Part of a small language model's weights.
Size: 11 layers, MLP 1216 SwiGLU, 26.8M parameters.
Training: a variant of Adam for these matrices, 8766 steps.
Each number is 500 + 50 x the weight over its row's rms, rounded and kept within 0 to 999. Layers, rows and columns count from 0. Numbers have three digits each. The size before them is the row's rms in percent of the matrix's.

# layer 3 attention query, 640x448, rms 0.0411, rows 63,126-127,190-191,254-255,318-319,382-383,446-447,510-511,574-575,638-639, columns 336-447
101:381479429568491461542533481606510460468484494561505440492466539433535560534461538596451476419464407386443490416566540470426469552547459441601510485622416498575508462523515524557412347584464512499450520463503483602436538447455515529493446486512490503507454392485571472539550565543590564509544586552543517515466511447478576506584482423448
108:456468479520596515401478587546448507456558467474508466501490495560522447579546498418494531520517482515493587416492546446461458412488501542505547428449415467523531462533505520418462563503474500453446465501498548537424505537553380469524490455516512495554610542530503510513522434616446481529511484583549471572566465486417413517504456499465
104:535485383508556544480457502542487521476448555472599554480411545462529442539543485492535507497425517470494480480512439489567551609508409458492489475617572515500384445513536441441510441469544452583548540513562460565492562463459511398476460476498488482491395459496477541489477552495585442461493507470554530504522430554511508534422547489560
100:520547518539548451510449467583492469424473531424503480552518479528573547494454477527422519475601493423489523519607481428568434405496480559580510437446486534584413560529493413559428525486422476591511494501506593509360554540537517523464436564549446499521456524508532522506503561468427509516550479533582529564522538468498554538527497493491
101:575574449513472450469352475608635509440487582532463479392482457470522519457480535505445539540463482506492489526515418507578570399474497365587460568463479464453506444505512423411582476458429443527521511512488460444445474427521557462483440519468621494474501495535491467543566548520562446468483485588565541590476511476495470471525483534561
107:526476501427475535528408539491435527497468472551487519558562534455447532548451525400495495454486593498350457481438521470546537499543617457596447410447468504665489497542503491474555548486470514531514426479517518470446563508512521542533454563449422538524477538549534509519489473512442537582580468507481472622481496428433477499497487489485
106:503618481551493453501475513603589520368473598524532542406535565508518499444547519543591514581386452500476467569509526493445557518499566418524470572497581461451443479434499435439549450399482465514597531490462525530468499516559489510506508504477596449555477452526486483473496474567500458467565547505557476573546615460499480492446540560545
109:611468526427534425514491538522549608531513601423482538658496489489541471506505500504494565574517452448526456580544494427523454506450443388465545586439459535553515544526524482571469479554607470496385494457628533533532568540489405479487467509596597474524505415522446565504455546559590534442501497499541453519498533583419545420539513489545
109:506490434580418368555529434566415553480590586550537464500497463498459510544502540584513499521441526564468557532518532476505470536436464391538489431594530528512454566544464536479506491496457488511413487500444485580554382439450501536488519517508511444430480539486521532476545412532458487483475556522537547520578432474507511519564617397497
135:531510449515559522481440514581544512500616435426474410423526491559512522464446507521468513445511523474461566563483445499510464497465454441488397531517485545487502533551507429490514508504450525589516532499548534519453423576520505446506450484535534579553490493484592473511527357456530471549488484562540504502462632464511485463461499424449
114:473507446467524559543441455538519460423506468467465530528522438559443510534530499475545513523561551530476592586461471486554522491548560506481460452529520502471380553530509431529537499482508409423448478480411470532510551539517541430537529540495460508424445488469486475515482507486507465400498473480480472521506496559552512352457489481460
093:522546432431496477453527506580530499562489477441497386651545453520539469572513505499502473550533556507490550480542504474606443403484542500582516516524495554523540523474499569453450536397470517512512475527636448478465528513552492455536458535524478506474615524490496534507480471538396546504478512502510444517531512428472522495572422519488
092:519536472575493441544470492649540412473543515528517484460464602528492497531523543553495424456465509416533500516435539512582527578497493429463492497522529421522516510412585473511551359464476432620489515542467468554506582487462531508606477442462518396502530466526553531550528492520485520431560525476482476428530495515526540465522582540536
094:484517464475535541499509505593637506506552547507473424520502506540482508538418449533469515519485506555398442559483496472547489499416517507530526500543534591472379509506516500486491537392579467584460488441507618572501496502453503511511540483474567552458398528512487598470512572438495449522500586489466490599447521441518542470547477515445
095:619508501492581434554490580508553442539553517569505527460523625524496517432508453505563473495448450606480507458461549412557484520451538408565474487559437490367518577437498443506532455432441570467458499504433504505525429445448475659433521467622518573457458598539515434526468356527393499461463561535489484453495505417505509486435526484527
095:556603498574446365482507530598546471503553520483577442522507544482521462482496542592532501461453461449461620543465481498541463389501438441552580520477560527468511518495474471487526528533450457629479494449561560545501483571458614495556582550525501460540489505457449512506480438433461483467561518481551466503521540483482516568520387512472
087:480419539568501419450530506540540410558577498504575505592538415494551557414525490532486503454502568495466496405413460539513451490455579502498455503551524575437495545481478499536553558436518457457527517535523548488474521498502469494521453548534521397480483528480479414481470482510474423571557543523526443513541509576505553508524535467510
114:557583463402480445472560539486543506495510587501485514525464487486535445424483482515542512555452456546475470480509527499525520509442494468439550469445371491507506449443518552512491490521550458527526507493514488488387565451469430538506445544415501564652398509582512527486507499453540558524452395468452526577475419433459540577531531552531
119:491536419580566547495494442516565433462414411458479484475498535562580472554484503527486502343495433525520389541532534484504569562508480411591569576538538574479482521468472516508564493456428467491482495536464513483476527497533564499519501473468497450528554482587588419460509391489434536339398453474514502462437546519514521477523513535465
# layer 3 attention key, 64x448, rms 0.0379, rows 62-63, columns 336-447
119:502455458513493540612484446483538568466562495458444640484493500538521518574491596390527459574506543519402477469476613439457472499447453500462527505513464486567482467502538492501561474458606474415487512496566490482436483473521536477481486497550552426519544569523482495456525525541446484542433477512509489517506389518453399510530458575539
108:368501499544494409531540489505474558509529534510534459538421483472581490532426527671505465483385537433482478415507453507484358575474535454530451457538477521473463491489524553428446420591507530589533506458535465595503539511486478502487466490461496519467469457520563487543678611546632574542484583680503554504452460435456522554549498479500
# layer 3 attention value, 64x448, rms 0.0301, rows 0-3, columns 336-447
104:568627446454479532525473549518563440471438474470551513439519539432476447439554484440518460492469506515593418410474445465539490489560548461559463520508502599581489407543515487469529489461561492560523444499481559621521558587475481492489513572550424468417470510478516521544397579417545471514540541454641559508519527470473578520562436482402
102:532516492464387386498457482482406534507428577524467508507537531551520536458563491415464501493456507450484491508497504395543545452456481433556504475403442461566593492508503465486492481465412500461425446501449483525472577559477499501523534513465401514545564451429514505598522388496551486479482495446383431496556444626524524461540527603488
103:518517485460443444540482501557517573525512434526494429485527494450501519509558428517475491490504475484482595540513510465460480471425575474522504455509448509440536517515510469523511495503533503495539453542433466502481483524506440494471446501521528474576520524513406477544439509545457478476440526514617535454502499510522489402376542486508
099:495452476569493463526473457444567464495499433486427439484417618422546578518432452511547519525520494490472448454588478482456442478534490508495570474476479512498471493559516521563517431565416461497527436510617530581468515516482529510403459523452479424586558571533455512547487501451550526556523451372601537435464436451540465466577450511539
# layer 3 attention output (transposed), 640x448, rms 0.0433, rows 0-3,64-67,128-131,192-194,256-258,320-322,384-386,448-450,512-514,576-578, columns 336-447
093:439465492524509448457547504446474546505503446442529495534488567559565513513531499470488476516501437490503546488466571449466501560478539485469483500483494447430402518498415428488501435598465463453465507470444397539505489421537637535584421479619548416586486464511496508451590548596474496512460422559402495585508409470513467424440521462516
098:502438539549593534495541416469547496457624522509602509562455531556451545553534518596470512552533480550403463466497517595416523379493564551531432431535539514572396580485535500495498526507562475440517555557411473451487501513467465523558548500390498463470492501493441465481563564514514498550535523490503582473450517440502535507597513490514
108:474530547486452493404574496507516475457486562530517618539575552499611491468479526429480541455471573487463351469597400561532403500586533478479477562524507568514474519577543471545465501462528652579427560464485536551555562493507532539456536500569483509407442520473478489482568501430546556478511575530503547506505465446484427410502580509402
095:550519584516480454489548492494510495472578489450528561582481520535412531563525435480494479483461483449533523476542511518505546512494488489501617470531541572524547477496497465450507549448607462585486570525496414474487457432505507468632568437517476529479576468484426465461506543431456513467483555548471515573514525512478454475514462489485
085:537481560568515455649426466499571466436479462588487493613479424491514471522463553626489571621509476508488559462480490448433507504524452605505529538485504495505520476466519469408556491572493511529518504488508450532427482442483504552529475482529455514516630471448424545485558614511465590363582505501499562478521507511524545425479456572454
090:520429564526395564554477463496519415409571485509559484594500437528464489529496433586532546574531459455521519521487537441570480527473487457578597510453511492402507524518480473417487547515509542566457450463532615506508408489563478502519469540550461528530504417481534537517606505468521435494510569507495562455526538551564481522535475492464
096:494488520452485551401567484519455452533542458505477430499578573552510554520538519453480555425542458576511483481470492452511554484499563392569461490495456492447478480577539514498493556466389541531500444525502484485559521514439541489574543479516518491542571528473479403495558425435420503506513479518519472576521576530388577516549484505453
085:438562428494456512508504508629534446467492419498517498545513503552501498467493595482514522474380477485470514541542505541549482483466413470495469530559430500512505508497395405425522529471442504412374484599488501407441580478456476549529520567431506429377592456385492469501462522545515533559616511559539574451502466511611444500547593495485
103:489484533479505464516444516398589438446492550543532541536521492539469506503471452556530535496484501402505432470369480571493533545498542519627473536470507555515474557483482530429501564463535490492418522450519447484481418434502473445490453516513507524451434562527533468461424624504657525428569542620481498485532598399512420515546459458453
100:495484488387486449439500480476499508597500518431495607461441545489463503454472466490491407531391544581435487596544561463463491450443493333469477486500565550485400500512477521533506490472375515609485479490418459443541588476459537502515368453585468476568469412471577515462500502427515469502411418527539392550459463592426422469494482491445
098:569499474398479551479448467491529469448507541468553558405423464466392590453531473492547565488559472458515620549551480521585545489471495495562559497485497578463475509455457441590515527515523481521532472502556603557598436516493487488475540475477508474486491511490551484403575454605421431541539497486507500467526443593535550483515417482485
099:446525510452468487493516508525456521500540466542507659522545409470493518542482563364437530414488502475562578521496472457596514492629515492474504448574489587487562488577568501639526425461552531521480553436518497455460514543454492534482491482516544491428446494539564504443457520508437565482429486479515534497548554507587557467518540436518
096:563526597496507530505487504491454493482596511532534531513439518483504495478529519585476490508509527474459483470559531486485418397455528570482476618483406568519468499527519468351501558618521472455477476417501499540494502476463444537439483479535424630399542515506518554486544459526626495444451498505515534323488642467459419505499478575505
096:497470455489485494599480455496498484545504563526457414479454433473520561518513532475485438519489538538544478498441483472457545462503518459451387530534562483410532554503541422451456460465493538597520463499491571543509519483517613395491501543504396525464521577565488444450507497413571464574455564510443480493600471497534456519468496511422
110:516491499471470495492464493470518469551506463484547572518497518568590496392512534400523474444478432519573588515435515557477501396514469422583558476533442516440444477505585531563582527438490460467588473494514498551586526519520545531501520530489463493557455485540478385475473445530414440564344465443516538530529455522464574665553480518402
116:492497500518436535472491515568485461577480570561484540485504462520493477402531515432468523481455489498553503581537472504551457463511440462433467387536413488530447439617497577610450400468452483477450571510472480475506515633512502558583476525524605535471519515456531461570494598453455429471541552511524602539495497486486467601556467443585
119:453491557513435409439511487560544530431517490574510504459549526494501476464491494418505508424600458482628543459498482527553384645532426492407506536533466482586530455574532517470493517415523459481461469440505442571520488501450493526485496521587637545421480524544492493557503463452513478481491501564498490467522611486563501524519489508570
111:449422465612472486540486581482488471432589468430491491448375494475462466488495545573528463554551487536442543495532585520439573538458533475544401458500501449539518514451605546514555538494482507562523470429545532548511467448552561472474508477564513497556488453540539429524466607510477457497459488483489451474415498551504445535449510557512
124:478492512435543524512538530513437462503475474438477570558474499512477492444482500539443485401459521480510484479431486564485522470506497620440478544510495487510581546519454551543514472474547498461463532420501558404496531543499431480517490485493434546424450551490501552519500473368539444536513517394501582457582576472500333647548461510526
117:525427528483436515452452523466512521428441493446441500437466454519458533558510487535492581522467498517522501535561536492567394607565517477337519497510459433471564466441483531509500512462502391588335491493578516514525487451443489492495482493611610512552485544506486440545442482540528432492559518438442480412593427538526609466518544489563
120:572447426481496527523378482507517558511555509490481546531497523493468465423556522471523549518558493439469619577478437483481520513420462414517553424452442461510497510395615498510526508553488268433477455452542536530547516435525457542503517508436479492491527460477498393604527504535509464516478503492491426561508497513465492584480442518464
093:485435553504458431613403508535495468457466483515582466490515452490460474521423505560591588597525439553548521556540540530425442454470423530539606466535541491452487548542525591354461487548504571498486434478493504532552533470540449547501566463602508475469578515454509461485573540539393463405567505568482522444541565531569459426468488556402
097:464481577523471453539483447502488417338475557597524577521456491538438491436405517552512494581558421487498535505484537460477499480420486486536603444549573482466436513546562520478486428574472509475469552538487521496490456477548490528489529472565523503500499460482519464503552464473556450506507553535483507507440556585536470533491482520469
087:481488436440462546495553578501493459520509483465549456571434552467459599489446544450483403508449473532617566454536497529493432469470511449535624471518623507429521471463456396497394443543561508573447551564512502517483425479553603481497422517491482527475408461446463530532485432511515438508458476614547482578466541511468445479544496434539
094:570610501582489475430536511515462520559420475466461558533483494497568516524530463521496467448519503448481497559490400469480477522520469517461426511519423509558533535519502526517494504434502508640554509542518522462564450490584525591458507522557472507525469529588457412483547493562446470486545451510550531521454391666522383610505569429469
101:491538425552514548475559573496517475519530494498487452376530498440650460400527448432501466491476565574468598530540496475615448555486468439511564589478523497543440568501473497473570512629544504449553528490477559454511557565497500566532531556595513451511456522495528497549550509580558510511432537523481524510456487551544416512575469489580
097:536489431572589463515477535513487515516420462456461464543508506446536485487544433484538413448531581460510486437516457467495598509475561465431380441456614441553429446495502523534448496517526519455526482453564548472476604503576547435540486480446499407331463451508617520520484567531539417476525478407500503561489517457462463631558497411515
101:495488496524453472495624436531493547503484511492453415522552510481569571497552532447549465439514462421533494505448477480507520596581521458538391532554469454483492396473472468530546472501444401464507440517427430430541535555549606455428476532453661487514471458570446516522519465540425439537475398468578452471394496472457556433527432484521
090:496537427472531498575492558570558540482452483439484358381437497485493488587492491479496460463484426485515517521589510465469523506476547524518462527422488483477568531493486480546484537526577504541470373474536490455452524579457439518496537477570438426476451490602518452454511613471483487459524491527622454532482485528489508569503432527538
088:493428522446559491469472571484479498502484518473583526478524593508480486541435519506544481456466493455491442427552598490526422479501502494502465551450505547656585577496457504599515485442580479473499423456514513504546534534509531485502521426481509522617471423513518576452568491475516469466464501484551512437429502478477519521423525561548
116:595508458494526543508488492486522368439546444520469464457474501516526587531477496522476517432566525453478514488503535524524554526361515491411522484540496550489517567468511468469514499529441527426459470431539657397441503538498459537506470494458403413521517526486575511471524402450533482467423514480469472383536576510551503538502585411516
118:522455542447450470492484438479511572548536506450446521462488454531506452631534564505523458496437533452450525533502572512430549457519529487520507554526557513489420474398509495500503462419491574509417475515544545490495527405478532448527447403484428465574508499539520532499398488511437460479500451492421562422518535468500534375505445513481
112:473466394448543572470396512412451480480604516518500479513487411463558546448474507562530534524474435551481583512441509459516455505542508541576496504511550488485504477401629564533533519488487440455497584460514475485544528483456474548466564496491552474485536503552512437488642500464476495518528615510421483488526484541489516525506498499569